Weights of a small transformer language model.
Size: 15 layers, MLP 256 GELU, vocabulary 1024, 1.57M parameters.
Training: a variant of Adam for these matrices, 98M tokens, 12006 steps.
Each number is 500 + 25 x the weight over its row's rms, rounded and kept within 0 to 999. Layers, rows and columns count from 0. Numbers have three digits each. The size before them is the row's rms in percent of the matrix's.

# q: layer 9 attention query, 128x96, rms 0.149, rows 44-80, columns 0-95
# k: layer 9 attention key, 128x96, rms 0.151, rows 44-80, columns 0-95
# v: layer 9 attention value, 128x96, rms 0.143, rows 32-63, columns 0-95
# o: layer 9 attention output (transposed), 128x96, rms 0.134, rows 32-63, columns 0-95
q44 109:497495510481505528495538519461574496504519498517489505519452508499503486503473519551512525518490503515510466545443489484475522472461491501508435497517503502488475484484509519538475503539499501475491523505471535468525471517481512466516482494523502543548501518552445468491492512503513498501
k44 109:491448481519528508486520492504540514522487492567483510502498520496542519480491512543492521544500518543502487519478510517479501497462477540492459506513506542471441520490501504526489463531506502517491520488518494404515509489526515453500493530502488533502486491527474494489495520542516504518
q45 111:494428530522530500486528544537479504500499521459532485484528485515501493490529500502474467476500525495501481493469494478507522509462524513525484474524511534487531497538505473450489481471511547546512510526530547512514526512515513504502475476475493459533509522485444476497521498545462482518
k45 096:508457518524531506497498521519495488548491494489509487450547485477509493508537483555472492498476488487499518465505497478479514527423534553497496535552516530489543497500502482502492495478503518532512486545496511475483486490519466512485547494485484485484477526445509442490505497496478511477
q46 107:456526482528490503483517484525502519571512491537459491525488510491513464473467506500477517519509519519507499543502491470468518522471495524502460482453530524496519504497532552532455459533513473489507547498492498482492469527485465453516489517487484514514537489550510461481506495483522507476
k46 110:492508474508498483486512515501510500505490489527485519484487503506516503486513509494532463515500533507503474529493504479493514553469567560502510515494541483473519524522500461504511472550519479515522533512480495485503458524514500460516495538445480471492533511558474484466517500553518498568
q47 086:465486493508469519479488487533501526484493524482485519469507486506508482530483493481503546517502484527494477486479485498509488485497497507531501512521502491486483510531509495495500542572532506497552494528495523558444494498503459575475502519565470530552497494493541466541481482513494489502
k47 117:471456429508506496484495509514468525460493490503484551436519495506529491513527476547481505529507522515487527479495513504490490509484495515488462525521491489503477478503499465500516538501520536491528479514525566451501487499511435560488512522534511508494494500515507476534515484519520487527
q48 098:513498523531490513536535532500492505560509542489516475477498532497527512481511490473467508479499477472489498454540493477528505484508443531491518492568514503524515499474485496510571530471470490471496488501483472504486473527467522483501484478471525465475513468472468509512536520518530532499
k48 093:492506556492470476507481470459530463488472511495466486497500475466490490527498506523536486557517499498471509493487498486499512470556523474543530460480443518489495502485488478506454473544515461531517527527515507479503507492498539459484508503517515557500509479539511483481453509497488499479
q49 097:468490470462518491462480516512506503491515478470517472482529519489511453500511514477513531475447473509510497479483486468509502478446424475488460505483532501452506493494471472536538511495479521480524485507469514492519511473516481468504450519508476524466542473451502485507474516535497489510
k49 097:512506520528446503525514463474509471479509472500513440518482431525482508503489494452507486517535510455504496506496475456464518488527436512504481500496486497530506494475489534482512468524476490497472478484511538494538514517484524480532492482502484513494484498564502493502533510461503530449
q50 095:519470473559470501492514492552502522422470491499488515484520458518468499461498511494534437467539511493509509511501483455486487483476533504502491510472479516513500507515505488493498450522526520485510489492502531485471482482526438493507509491478474505488535460518541525511499503485453512477
k50 074:526488473521534500488477532499448538502530482482511491532521500481528467483507487477484539464559488531475487503487469501528504476493519479481490479491545483505468515512486500514537557548500528476475498490485461540512496467463499517490498506513536535477496499461489499540525466543519505540
q51 108:497480533513490506514518507461510495538556534512491497513429488464535516530518484494492510513498476484476482537477485475542515501558516486519522430504481471517503488448487489507512504475479514498490525470477473504494522515468546453521481482475501501506536530487517524460472520487522516517
k51 108:507507513512468499531495494484540463531474522489484503490513527457426512519479498498476483528493525503490483486519542508486512476490525546533501530498465506533535536474519540518502454508472485508508520521521531499549503550518477485526500509465470457525472477533481510460526514533487504510
q52 106:508508540488473519525518505464510492527534514524486487505448516451493499524475481521484526508484477504477473515487500470503504499512523494517509441474495476503495539447492483526514505493449517529482493480467471515521486564476551434482496496503492507503550526501470489459463500516510521531
k52 082:475484550518413499520484486498509499482508470470484519525493473488494516529499488470461494541498488490511477487527504490504507482535491515548467511508464527516526499449514506477551498493518509472508487526521511448547489514500520471534508541489479508504492532507483564497536509492477524475
q53 093:499508497499483470518482504478463529533509498497523517527534516498506524531523503529473525477463500466526504516568546524502524495481517480500499500515519488509480492479514477538448476477516449479498513509508514505470481549557557492489498481488490492525492537505458452524508525538451516509
k53 089:508522472493516529547493490532470489544459490521515508544470517516453519480537490472497506512483477476501464478575477484523541508468470482482498523527508497492494484460530472539502498463480493483496495489493498453497479536491511488498505570532496499507490521478480537540535511495487520488
q54 087:491510493479547514529515485514502532471493496491543498518558536505539513517498546535508520493490440522496514509509503477489497505460507464491468562501522488485482485563486521484494520472545522468490525470485522490480505477517525520493482458512524492470529538527508455528491500507529490533
k54 083:529521449550479530510479514515482510464483505524506532503490504501526469502541492548531478514498530502475445455475489546476499498475452463491502535456533516487492479485525539507523504465484551532503448505500483497515491524462525510481450485513494490501507503543503506476510503517508509501
q55 106:453516503484482479528542502521530479485514462489488494452474539497483487476441550482493456484492527485523513528501499483472471527515528526495497547501511491467532544530496488465510478497540493495473542475514468548491493520474464493503476507507498521492528475496535515525526505523532495457
k55 109:471453481494494494449461497534501515482457498473504503444504514516497484523482508525513503495494492496502475475479512486499495508499489527483453547473501510499515462513496533482542499500522553498521474539516495477512440491515426538502463515528502522459496507525517514519560505509503498535
q56 113:424500491499455465510484517491498521473511483511479537515453490529523498540515459483516507525476520527510474500473506524512477458524489454543482518506484484502469489513517512512519526507496526451498499488474477503504472482485513551475508520538518542552465488537528511518481533485474470509
k56 109:450488462470514500516496490451468486459463540514491547515453493523518492494506516509537515506477516528498531498483510546543478495538499471501470529521477501483484481500492496497495532477535500429521542473478540473508504493492495544504523549516511519537487479512472510497489507509524462502
q57 107:478467502503474474481516534579454537506506483486488478497483444519517456474494458456534492461515490508524495502497493466460493510481572491492471501510489501508492505528505499511508476488541539511499510518489512577472487502513534484513476487480492506515481479487479478505505510539476481497
k57 104:498500502503509506518501501479463491507450463509495489480488456491494492493513499497503468476494469504519497460489484486492511539483552528467459530509516532477543497513484492495449481449569481494514490503446544533470491498502506511538529518480505521487508522499458437476525498520484507453
q58 093:507536513523493525498469487472482508563484501530470471508518517480558470479498505507558486528525490540511513519520497521481511477510469457464474532511508515518490498524491512550484470540463475506524504533529491497488510481518510482533503465493531503479505479516505519473530525435458490468
k58 106:497550532490480470517513462523477478509492492500480442524481472505505476481489482478510495505493503520516484515499462529520499456521481461486489471506517457480497519496479508527482478510450423518495519477482471560487523515517549486527494490485516514488507488549502480485483484436487488535
q59 100:502507489455487475472511527495446499486532497475502523498454479535560444502520483461561504497516566511477496489459496525505513484499503479500498507521463538485505521519526496507513474525514489445503490527496488470508482477514493501520511549526540447504469504518479519513509495513481475523
k59 108:495511521501499500528505488474496473475528517466504506488492457520529503504509493475475500505486536563480470511461477549514492500539518498512500481553466486492492518548483472513490507458530505516485505481456503534481524452513520522510548490521491516521512478498500482463468470431448479514
q60 104:497460508461501546508562543486548506476487473450516530485482524507447530519500528525477522467505500504499491484473513490478492539451514506513542534496515478516492495483512506452514525523502543471487507504471522489482488501508505542499469506487477512537494510528480479487481513545560498511
k60 105:503493451524544511507514548502539531509481475512547531486483523480496534501500501541439493504519508500469522504486522493456485526473492520518508516509472535525484488466534490481459515535506546490501504501508534438481504456489461512475515505503510541516510489487518468479491520549521498467
q61 098:499488517444490467508497483431483457472527544479513515509483551495487506549523498556525511543491524508476492512478525529515479509511510511504511508494503510517451492488493475515482522485488466516494508491507472463513526491535546485484542489522508533501471477519472482448454500496507457513
k61 110:483518514493487477546498482505497519504543509486505488562493501507512522501521502499498512542448485504513492511518488522509486491507459466531524493478497513524435517489514518521472509527454520508473513460534468467532551489498556480509542493507512508500469504500481511488457550474492532442
q62 096:455479490489486558468512494480502522479490511521503497440455471473493496507442506479507536535522516488500476507475494508471505489474529532517514493504504525480474495546494521478458510520522519503522490538526538484472513506482435538468480522517479543528531472493506467484509485487500516453
k62 120:485447494504531529477513518455515508482473495536487530469473515476518503494494480516508507530518536506477535516506516499492493521456536528489513518551526499474492492505508490508539544534520505454513468532513531468445486476532459544498499499493513479507494488552478460492507491509554487536
q63 103:444549501466476499476465514495466496463464495515524561501464491465458504521520504536513475520523542485498479507531513464526455509539485501512547509508504515515523488514514480501497499501534472516509532479507500506530536497502474505513469537524478537477518534493529542475464505502531516476
k63 099:441522484490448528508465530516494488492511485500517554532485557522516468533527520524489480510498491497495502528548519479519469490486485509497543539505499504502506484486530508510513496527523531468488503527523469544510514489536468518498527541500498498440531498542505476482495515489552481537
v32 096:483540505510489498512493470496497477494521516506503506476503478491499517480422513503493518513469520450520508503497488485500472495504505536491548479523488431453497485519469490461461551479526515509491502480511493499504520509448470507514480516502513539502435478503529462489516499527528547548
o32 094:452492489479466537475484536500466504463520476509504513508532512509528490511498513501479497469508479511513461523516483513495489457523501482540502497492512503492516521500558531507514530490511464505521520490494443506503489485449529501455523499524541477450490474506569514470534485497434516508
v33 113:478484488491496443453496485486511480523533522480499480500549500511470455490508528476535502489562530508493544496473510546484504453502446486488490489522477487499497489516477481508554486504514467532519498521478496544569487478536508510499491501519502525497467517475489507500474484499474448488
o33 112:472514514478512510515513514523480477525515497481524489506514540449503514518460495538489466514466479474483516509482475499525532528486527484475547496491531539525490436478486529464502471487493545515506529506515470493477515487517473515510445541473511512532527490511527532474523489534542546474
v34 105:492534500496508464517499470490497480520497473518510488498535436525447471518487534490504484489508501418473476481467506493535485494483501511488554489492524455520523513467499514518502502524466482472511447458451490480515531496530530515513520504471512501470529466512487469511481498514470539501
o34 104:537531511431489517475499536467488490468506522513500498513478522477527509528444534528506500504512490474515503524490498497485470472502493505524495504536542476446517481477496469468508543484562515463503474500524522492491466465501503494490438482461502494466508450507495492458513514518485519484
v35 104:489534518496502516502515481487510521552518501504512470499486504526490516467443518523523483485481475508532523502485502567516495468492517528488490524485494504463494441515458499524498484506549549522510496521469489476530462511459456513517523526520493498498485428469533504495511492485456503468
o35 106:502484462479489522475520508488470495509482455563501489468493499478474486494562512505502507522454556501494447518518502482481522497475499481504521515486493518550528531477525507476490509496455489484463500493475454515499472473468499484484485531485547488462508494528534500426513496506488507518
v36 095:462496486477490543489468468493474482547490494487479477447488480477507481521527547491509490525463475518459456499448489511498521520519504477546548516491510476521514520509489509478498513553494487439539481487470490467469474515522509515481493489524497524479518454496489479483467477521494515536
o36 095:534485492488513479508515545522542503533531537508500494509517486499447525505469498496498480489509463532580536531511487494487456488503497517492512531522503506505468489538497542471528505483490523468520536457537510537496468482498504546530466512457524506505521511545519488506457526513500490492
v37 103:513475503515533491495522494480524508534516514491478511476520488523465482463420504526503500476507478460507482528514513505512497487494491568516487512498503477475513479492458463478483562493530532517511530501476450544538459492494454519511483548531487518477502494495492508492482494553505483516
o37 109:481499482484461494441441513503486498517473485541527529499511507457534489520522480530511488503457517516492460486520495498518504457487521504539466490487528558531525494492532566489541515475466493497496490478500481469513498489466521497480475495506556512475468466517527519475509492507487525477
v38 104:535480468498521451470514502528499518497535521471489504518528530507495502464516473463507504507586511507526557517502510478520520484469459439471498505508509528505453477539492466490542510491501491536537538517495485533483478501483502497488519515523525497483511534520461493499486486523465507494
o38 106:463490525512519483482509500522474538533523516496535510486487515464513488553507475519506501527502517484493477475464490527548539564531523494506525494472514505552492480487436533471510458501514506529480501482481488475516511498491426495498514491493493460516509499488552538515528499485523503479
v39 110:497512496457494515487469526501513499511463517505544485494456529504500516486533487472528467508490539504522460543508506508495519523514469485518474498505493514537500521450495536454474491489471481477460503503501547455475536505522524491431513487523512467537497506510502554510499475477556485484
o39 112:501478566522532494554505481502500503510505520459495469544496479506499504477487458487461490490507495466518511508462537498511486511508492520500487501478453531463499518527501462545473497512537519496492480494533514501482507506514547483552489496492495530499502556502430481555498528517477518519
v40 110:516456500508509473449504512511499479573434511469490524467514472493524468502494515506508498513468494480494477527480508524490500484503525549493457481481493471463509561456510527472470546531515507507522528462499473510510494512528507473523506497462476503529504514481500537497462468505495468495
o40 108:475528505485514491467491511508466496479489500508496491497517510454501528480485458506503499513522492514526513498508483495496486458512500510515427466553482557490497480558521542479500527481484528476481485510546526490468514503545518481529468483524500564515500505489431475523483518490523496478
v41 089:473482525469503473486471484508478481486500500439461487481483453489437521548479521496500503546499512473531506522522529486544491512483496503537442519495481526522507506489476441518528518514516475504517524489464512517480483473514476506490501508516476507524537452501501549502484477510535457495
o41 097:520499485510466482504449497463491481544492518491510496545524495487520490530516512510529474483509514495505523497455504543458437527492507527517519526486474560518480499513475565451503462480492510482509483484509498486467496494552530527504463533495523525502536497494470493479491453508489519478
v42 091:512501506523505517526517466489478490504526482498486517527528512495479510481479502516522508479510514503486521449512479487493460475491455486484549517520509528448497460552524471503521536531522484498515471480509505534504461499432467505533485521508483537479456484473543495502549500499456537528
o42 094:463511468513442539464530533509508496492480507513509489476508518510492485496511526511517507483521490512478466471513481496494521490510515466514550526493514476512507519457517505475494485478466477523501485498479461520501462504444465535444512523497508440477503459512562498449516463489480532501
v43 109:492488505515496483520536484516511518465495482500505509493510526517490522458441520511521487471545512501522549496519472473477482505497531494464519492507500503460498457554490485477510534480557544474480513498499521527516473514448476493522451534472491533502452502508536467505547517490491521483
o43 110:463507466528450493458502497524471528488505477549511513485493523489511493528521507517501516487487489534455454477516511513490515471495485442485532506476519463512519503478555499516488491519478469526499510505484442496512488498476477509452541497504542475472477480504542492469541450488484494527
v44 110:531507463491514476463491489475486502530487485564456476503549420488507489512509504514495515505494469482490459481499478518550488475482496464494498495494496479501486521472509481561498514510497498517531499481479459458485525466503516533486546502503480528466526449495471498521475497514456489503
o44 105:529477503497542496482528513483469487535516540519501500478534506481524486513507552518515495505528518493520529473545480474459502527516487545520524478562539528487496506485475501441519521468521495469485469494478536527485498481503511462521451494451489476479532463497509502493489524522530504471
v45 092:480519507531437492503515495487461508434508507481489473492495540461483477527548513497505473494536521533509525499492545520449524469488485505524558486488482525484541508542528479515514485497521504534548523511510497505555476466482510507505476500488493519508465507483469498496497496522451489517
o45 097:505514501519497501508481510488514468508506476471512514492510505525515506481479484505474527512503467514458501522523437524527556535477512491463511538504522492524466469489487480482517454473432485516504561500508481487464482502543446511461507526496487500530498490500564506466486454492496498510
v46 105:459485501483455518481502511524552490517453463465545514462507505502500462544501498510509495518493496478464508487486489487496515520503539509543517490512510512516532556494503552464510520515496453438490478490472529490486509510557526497538511499481495509496516542486510470474462523482529520488
o46 104:549527513497486459478464500508506484472522535501477471518482510494477548506443485507517479506482467512521529511502479491489460496494489452479483499493484450446486473542529523522474519545521519492524495492546522516500516500548524543533471481518508525545498514515461494504468523480519494510
v47 119:503512528532471486489506501482466510491534504520448524495519478497442510526488495531482493483483504494475526441508534495496474509500494515504553488484491486471512511507553431544515479503491513557524489488517461531440519442495526505525489497482514496461463488506494508496519483514479504515
o47 123:510552475486486518513478493487530470473506496506512544466515542535541471478504519504515531491531489480494519492520431519500538520523513489507473496507515494497513462431486504459516504484457489494539504506484513477500470506510487460474517537497465462501489460455547511464499472498493510524
v48 099:551551524528526528535491494516479506496511485492481504538509495513469549476489523444491517495522510486538530495552519510527472492486520480485451518492517457500489486478474504501496424490474484538511512496492511505497498492504523470490538520479509439522528497525546519517537493494519507476
o48 098:496494516472494523509519475442511517476472490488511505496454507513539496481531504500524533507489539493445490502437556527467483469511486511511515478496455517518543496506459435493483502502541511491466466527472501489493503502485481464485501512498465521462517495469479482501502481505443498470
v49 095:479455505480490552491491520517498503554498493489512463467458483492534499541548490495459501543407498555504471519475512522486509513515506496505437501515490502498529519489479476484469487541497498467488533527513511479500475511511516509473489501511485487520483462472505506505461495527489480501
o49 093:514500496530539506546501448509520498521498472506451493509515463517462518485504493465514494528505499560550521519514529484508463477481501539485503499498459550518477487530512548507499509487475507480507540492496493498487523515551535512546488528500519511526531527530443506515463526505489493524
v50 091:510505492499500525521522507506477489436519504482523487516520513501471520453529520511515495468524480465499542504531476480513501517460479469455568518522506523517460483524495480508507539510448471479482468459526513494415506511470496504481501497487516502464502506520498496506530490496502553492
o50 091:492498514534477494468540521487474528494518550510505506513476495538508495499484498508502512477528496489481473477476498549531496548528502471524529501494508449481489529470464477507506487513521505498522464489475519519547463502438486507484549498451463427461484465482520492495509503489471505515
v51 105:485499501535490498511505510475454509485544505548499478525529496527471511498506475486465486505512481511487524451509525511521504451478484497457513519487492514474480473540485439553501506492514476559524498527523469490511492458458489516501518485515532511442473476468481473491508491506455541504
o51 103:514497496503499536496511506480506496510501489520492515469512528529519483487506512498518537523502533499502490502526437494512522552498514513505519505504542483534508491428464518484527469471479491507477524503468474489529482508480464479471509535476458428500505464501562553447515491484495512495
v52 100:471470475526470515519495480510491471546516532473463446476512568479508510506539539483499487476501530555481514473447528525463520512512483526520510500476468480498529537532488475554507520539493490496526534512497490502528478489498512509515519489463519502486480488501521515514506482530483501451
o52 101:478523475503534493504507485507531503507499483520475492484478480519498490481459488512484564530511484536525515547497463539518500480455555493489490510514507532515510465484495505470517457477457538495526550517507472486504468463536482498476508560501503514518470509495510465453466457514502481514
v53 096:509505515526477504478469516508487514509497513516440462505478496437484508568504446552490503522475527528489485507536541494498525530498512542542519490485490497491537516448517498490469496537491502528532525522544490509508538503487527478482513488513485477493546482495467532515501489508508457510
o53 107:537515496495523520532452466484537427490473504463481498477491488515538491476526504484481518509543520487495551506520499521509512511489498528504452516501474559487461499521479486508525476448460474468503528494515536495484496482530513486522474518555500534536490527480489503530468490485495500499
v54 106:457442530511424498508507510471518496510454471468480507496497516485481501536541525520483449488487493488490470478506508484477503518496553477521571487516473514509516515498509510490510511489465496455521481495506530520511531463518519493500474491495472499496486538526455508504472502517499483440
o54 107:574546493543457483519440462501514489526504504515514475503472493478523529487477464482496522506526446501475548513527483520531512483471518470475488500516509476470441476519521489491508492516503517520533503486524513498488460516552526505481496465469511476517490501470499482490474472473523502512
v55 085:506482479473496507475508523495496496507491509555519495517487459488527493509551503502474502523445489516493485537486505582510485490526489505523434507518500477470522535490475504515480481467514462481498478508488486479511472501522520518447471478525459526512525500473485509469477494483538446463
o55 083:526482505493536473510503494516475476546504508478490494515550490505497497464482498479526445511497493509504519510500505446515471516465479527487519475501473538513490497550502504503506535513520507475494538528520497538472510545523549497562444525478476526528524508515453521542502528525526498483
v56 099:523504506498513505513518468495526516458533496495517528538538503531527537462448515497503492433544493494532529456540507487498497490494525505443453504508480499469486459549507519477491516475542510472481507500524524499518501509469484485546491541481501465532477519484522511511528512500502526480
o56 102:464484486524443506469508477526472556459481455526511490506475516483534499496542492503504525517485520508441460473503531516474501491503517468493511478489506478495544515465527469517486519513475479523477477518459444483512509525466467483476525469500487490483485503487521484447503455499487514522
v57 100:480491487490481533497514487492448475499450521482473490481462526539509529490489527478513506473512509467547471521521507545501497505519438538500490513501489473513501489497515515515483522477447497476483491462486500458486536523510485510473496539497561482514461486522477535539533469498546513513
o57 098:469477511512492505536480534490490516507510482509489500530491516534482482475493424502452517462512464471514499521492516531462470484504544513537493512499497542489516560498505486491508484466540511491516465537525515492503495508515522470496517473458496476455474534478484466497472505538447531518
v58 087:531511496546555478507506483512502489519541514516473501538531502508507492474462523489488516471549478519494530446466485500501502483509471501445505498475486486498477489531525503542560448491543537527516521510506475514540476512481501499534517494485512518498481505512500476522564501490455501483
o58 089:452516466452510528499581509503520504498506484523501511459483528474482470504504523525501518505500530508473501495507479491479556471498534486487523469518540474523537496465493474474498479495485501526464490525483498496515514462461443469457510502513474494493484492491541501452529481518538479492
v59 094:510526523503535515508514479541465507433494521492522519498485506505509517449460485508506496465544492503518551483528511486527469494491483525465506469506484532508509470546487517520495458461556504503483469500511481479497507493488469489530483536508501485539452480496528518516552502486549523523
o59 092:458459498502466490490502498489490525445520456495515511510517520549476494498518503524487501465472528453427452481499501523467513503515523486491519507466516488505532526481524487524487507521476459498491442513499480489516498509472494484455542512510474509476506475488520493458515462503449484532
v60 097:480506513480477489462482510509490474487527487468488480506502504490477485528506516513489512526465518529469521473510523490490546551522539496490435506456521487544501499446491469532519419534502478493479527510478492521471505465566523515483519501465484464500531518486482505511494509502511487490
o60 100:531515508468518495551503451474540482479500516507489540505478512501516509517496520494518499491504520510531543516475531531487469503493480513456467478492486508479497441518475510476501491503509532482532512514481547444497533502533503501538467539492470549524523524494446489517459483502547482512
v61 112:507494489481505467494522499523501492459505496518541528506508530531512470460517527490501513480582542499499514547542490483509515530466467446497527474504522509513485482531526510455503547519474476505492502493486502519484505503521523488477503505501530509514496585491443515495499497497508500545
o61 111:458490546510510487485508514535475522482512555457546525499486501476480511518445462502484486498498459461479488470470486516536516525530479472497500514487503474493497494518470478532496477496544494535535513487515525461476534525497463520523519486469447479480466526489517536539525517493516512496
v62 097:502499524496473519495484521483505554499542509503502491505511530499495501517484434507482477510485499518490510488516529488475518495528481511496559499492487468465499476487526434541478447483499566541498506508525453553537484463499477508529502499487483504512454534505504463490510517541503492517
o62 096:513517495490507531522483455484530470452500469508485535480525506499560484493532487487494525514491517494489497515538472496535583487483501519469472488447527507527514458455532512486510503498458481523516509495465487472530545491500484486473556506517523475509512469498539516510483483494496508516
v63 098:523513497510514496517501506489526522514548480548510492502509495523480534486450471535535509481492490473488476471544468491494504484522448443466553488494502504514474488501496456454502446491490545531485519511547495530491543486464495490457520498548505487525519488498521507509508483496519529523
o63 104:491504524488496539535543512504505497509497521488504516480480495499538488479545528502481520481496519493496521460504533478527554493547478526512493472491500509499505505444501507538485492508491486523494436493445488509526510487412541489500497504485536452475479507498527526542522504508468525517
q64 054:530544548473448529502484467476475532501512477506488517528478515469501503544543469536491491523503492493498454473478547500513498517458524471507518486475513511515560502449500526492513512492520522526466458490447506523517494453480515512505500512491472542522451507508483503497503491515503484484
k64 076:525505462556504508484528529529484565485480512526534512493521490523505540500512487531481476496474484443509546532504547494518490515461492521473485534504504460503504475534519495475502495480506502520508479528560537473515505473527513529512545501481499447484501502511514494523537481463511525489
q65 048:524451552487517526486448508518537486495485472463498477504561534501486483519492510485480553536498516542491487499457498476498477544515487536485511511525494468508502469548476487519473516521486511500536500505526505516488490514529476507511516479514449486486522507488492458532529526452457489496
k65 069:448532508464465504480497527503458498453511478467546473510515475523511487503545521532522495500477465483484497482457499493515514470523508521532507563479462487516510470499502538495489489481521526479518465479476489498512511498514517544544526523543496501468512484499531503479436467470505492503
q66 053:490492465493490497499453510501497483508512471483512480536500504482540456529532465499551523526463457497492485542484523492511533479462510464531499486460528502515538491502509522521521497485499513522497467495524510537515486496490554470453496497498477510509495540431494544451460522503509479508
k66 071:529513480540498528495503520497467524519462525555500508477542525506512514504500468519459491462526513480502485475515585503513502493464482508461479470442502488498506493473507490506512533548488502491518479517511514453523498478511479491524541504481535490439528504515512485520519500505496546529
q67 063:565465487508508506541582465522489506483509531499520478490516460555475516437478492446497526502518519507484511478493460504520505512510485518481498496526472480470479491530492492510521521512501533485526498510511493472534513511491466487549482510483488472533492495492470480489519494528470536540
k67 058:443541517536492468495515500552459555494497489513528511497476476483525478452479512531518467505556491476500488452459478503502492475548511527524530489491454485512499491504472467511482499482523520515486497461505475563483498476469517488498521488505469532503479478491514510513498515480457499505
q68 070:502490518520483497519497469495508500528505490488494513516475533504502496507489478498482486479430473521507525551521495527502474507514482516522515515496472489489507518518491462522476496479490465496483542504476459502487498581471551527495508532543474469474488485484491423525492559475464483509
k68 049:494401471519510506477520477514484481507464518466476470498450496529485503472507490476527496532499530499466501530536473491514510490508534507515441528499475493512547480502458472512538517510487505493498501521504515498499473535536504538482522531502472493519487499486492541492496481461542509543
q69 062:472504511504524484530455512505481511535487508456546484548511515495498480588529459518530471498514477501535502502484553531526488508490475538481493501467527521498474524482525503515481513489500506518500524480452519478497555496512513502518494496511534525516458548526488481536484508499528484482
k69 069:534458492474459583500518525471545466496466525511491499457504508502468517519500490491479511471520505535461496482533530450498511490511485498485471519498501531507501499491503497525526539522478514459515480555517489504483460491504463512515505497501505465460549488508508525525518450475513486516
q70 069:521527504505466479483514528515514498503511497534479548523485533507521513431460471487492506509484523459496451505521463501497521474481479494504489467490466548518498543544502463490465483514529504512524546521531507486476492463494531469518515529473501502573499484507485496480505532521462504506
k70 073:472459522534516497507503484512457465495479506507488500483493433510468500472485511469531458524546495523508501544516480507526502487481497502513447540538454457468520509532455500496477486494509523506497533497527496544466493526509493510481527549485482502516487474521498471524485504473451516527
q71 074:475472483461511516508541523509504530471483498501513465477506475459536511453470528457522541495541530516475495496530488466492487483503498484510502478494531519542492509510478494484487507534480518489530484510509552534501494484496463477494481464449496493513547453547517561497487503538493505480
k71 074:525503534461518526492511480498552540503526469504504477506473490481498511499510450510486508460495467479489557499468508459480518521497535474466550462491519520529459521429530463508502504520495496539474501516479501501490549491474507487505490491477513517477479528500484485494509526504524494438
q72 109:508531486495471488462494514536508534487487465534522486502480422514527502474500519497523532527532514524536498497548494508489519475474504533532481524468508491527484481502482563494452507449526486491538509531513483492532443510484483477477462497504474518508505514525504483478493514473547492495
k72 081:546486459488473532515499521475534479516420470524532546503476472468495490504518523475526501522511502471466485474504495498496546538463467486530485539496497511496547492486517551495465477503546521522495512512478532478479487485475516489471528489497468484500521467524489485482502504454503518500
q73 095:411502492511492481481549498524463492496510514515510474468491432484441496497461491517536482528500488507493526508510539526500451455540514520495463494505474501459491493516462478474502493483471515520529493472501482486505449497479489490476510517501454512525493509526531527521486488498512496516
k73 106:437499497483525559516515499473460474465476537482519499500493503511473513492461531530513435490476518506503498495515526504511464471516495502532546528465510495472486462520488483499515578459505499474503495476498502459506515507487486501516501555528516509502498481535529498495457495528527483518
q74 108:471520492463502516453487525503501509489503511472546487507459490501516493518505478500514533546457558492466471513495526500522500498495518489491532526494480519572499515474533522520489515507507481526506506536530459467491524498521509519542505491533510504508514444518508477444448551518492490489
k74 116:458497481481516479504513494494468479494526448471528515499495477502536468481516481465516511584527530500496466503463449520518472510524472498497525465484498482512472486485484540523493510496547524519505534491521502485498499513511515511491506499499511537513451495500525458426452519487480509507
q75 111:542506487486498532497493492488529474443473477470508478460484475498532443512499487483476515519490465458493518467445505454484472488487487515498466531480480523480497495539489496480535503523498490504526480493530533460500506466507499538497494482537489522501451451516536507510509526522439514492
k75 136:526495449495503515480484512469496527475484471543547530477537501543541518513492491480475516496479497488497485489516522515505496540478507483474491494509483552517480470481502533518512506493456517490519438526539538490462515518532498565474469494491495490464503487494558507506516544468509486506
q76 129:477484474484478485454500511500486496467514482469534515532537486514485518489542529491510470495520526537514555504465519503521501530499497505521541519480480439516509502561529481433552520528509480518536516515483503488465504468513517530512524481466478493511455501518525525491501494505515479470
k76 131:516496474462505457502503517476441512499493538463520515520502468516539488494498522529482488455514478454498530479483491490545509503503480498512499536523443464507508468533530510472478501504516567504499517493486529486510515500497487486494465495482490537523532530528534470448521531475531465497
q77 116:542559538459489494526465520454491525479492499479535509498490482488483514532503477533510501522469498486520526479510512495496476520503485487475483479468519468531476486446517523529504446485489504505467485476478466467542511457511577518483495489512522512471489533472502496489473527487537498492
k77 111:498512518518484492477463487512520557493525491509488535517479448496474468509521491495506512474476503472491494513503515462528472514510471451524513453429495466492466504468517582532495507506460477527486506473487497495523517464477525508476514507513493520513442510529506509512532537494505498516
q78 116:526501519512496485519502468503502493552489487439493490523537505487506466477488518502480472481536524443536505482502514470496476509445525505540508522490527490515492545510477501509454518476510459539484498490510515537489501470499497505513469470465513519440534465527532477459482466509511524529
k78 134:492491507504486491519494528548485515500500491477544477507517491459474465491531565519495443532447462454500494511465510504517507540477528523506506529461502529492533522507492523485473457503551475485520457481506475514475499500524509523509488455457518470492533512501524493529472494517528507507
q79 116:520482513449516472488477511500481498482514503522475533524520476503505519523498505524521531495495507510513448506476490531519469470494495529471525530487495547465510439513485519529485497541431501525505481481519493473500511461512456520518508547477529503448520519485504534507439472510475484501
k79 134:477529518468464460495494479525475524469545539491487529498462529531500480487493471535486519544515480490515477536520506514488471481497481480496459492497479522517492493502484478470527540496448499509497500480512457497488477476524495512470442495544505508464531566473476538503490459526500490508
q80 063:481472502546488458484519492506528519504500546511493477465489512472513536526511446516487553484485505473469483485520555520500511527505503505500497535497483483523464530463531510479521522527472517534538494519505487497518521530528503498461494504478529424467498492445497500451518510503501476503
k80 058:524554510509505544502485496503523466521550479515491510448480506500542468500476498468472510487526518496501504507569504523485519468538515515485515486471545520500486545528476503500495528499500485503487461493487474522452456473453476514495515471453518510463524514497480502519538520525491516536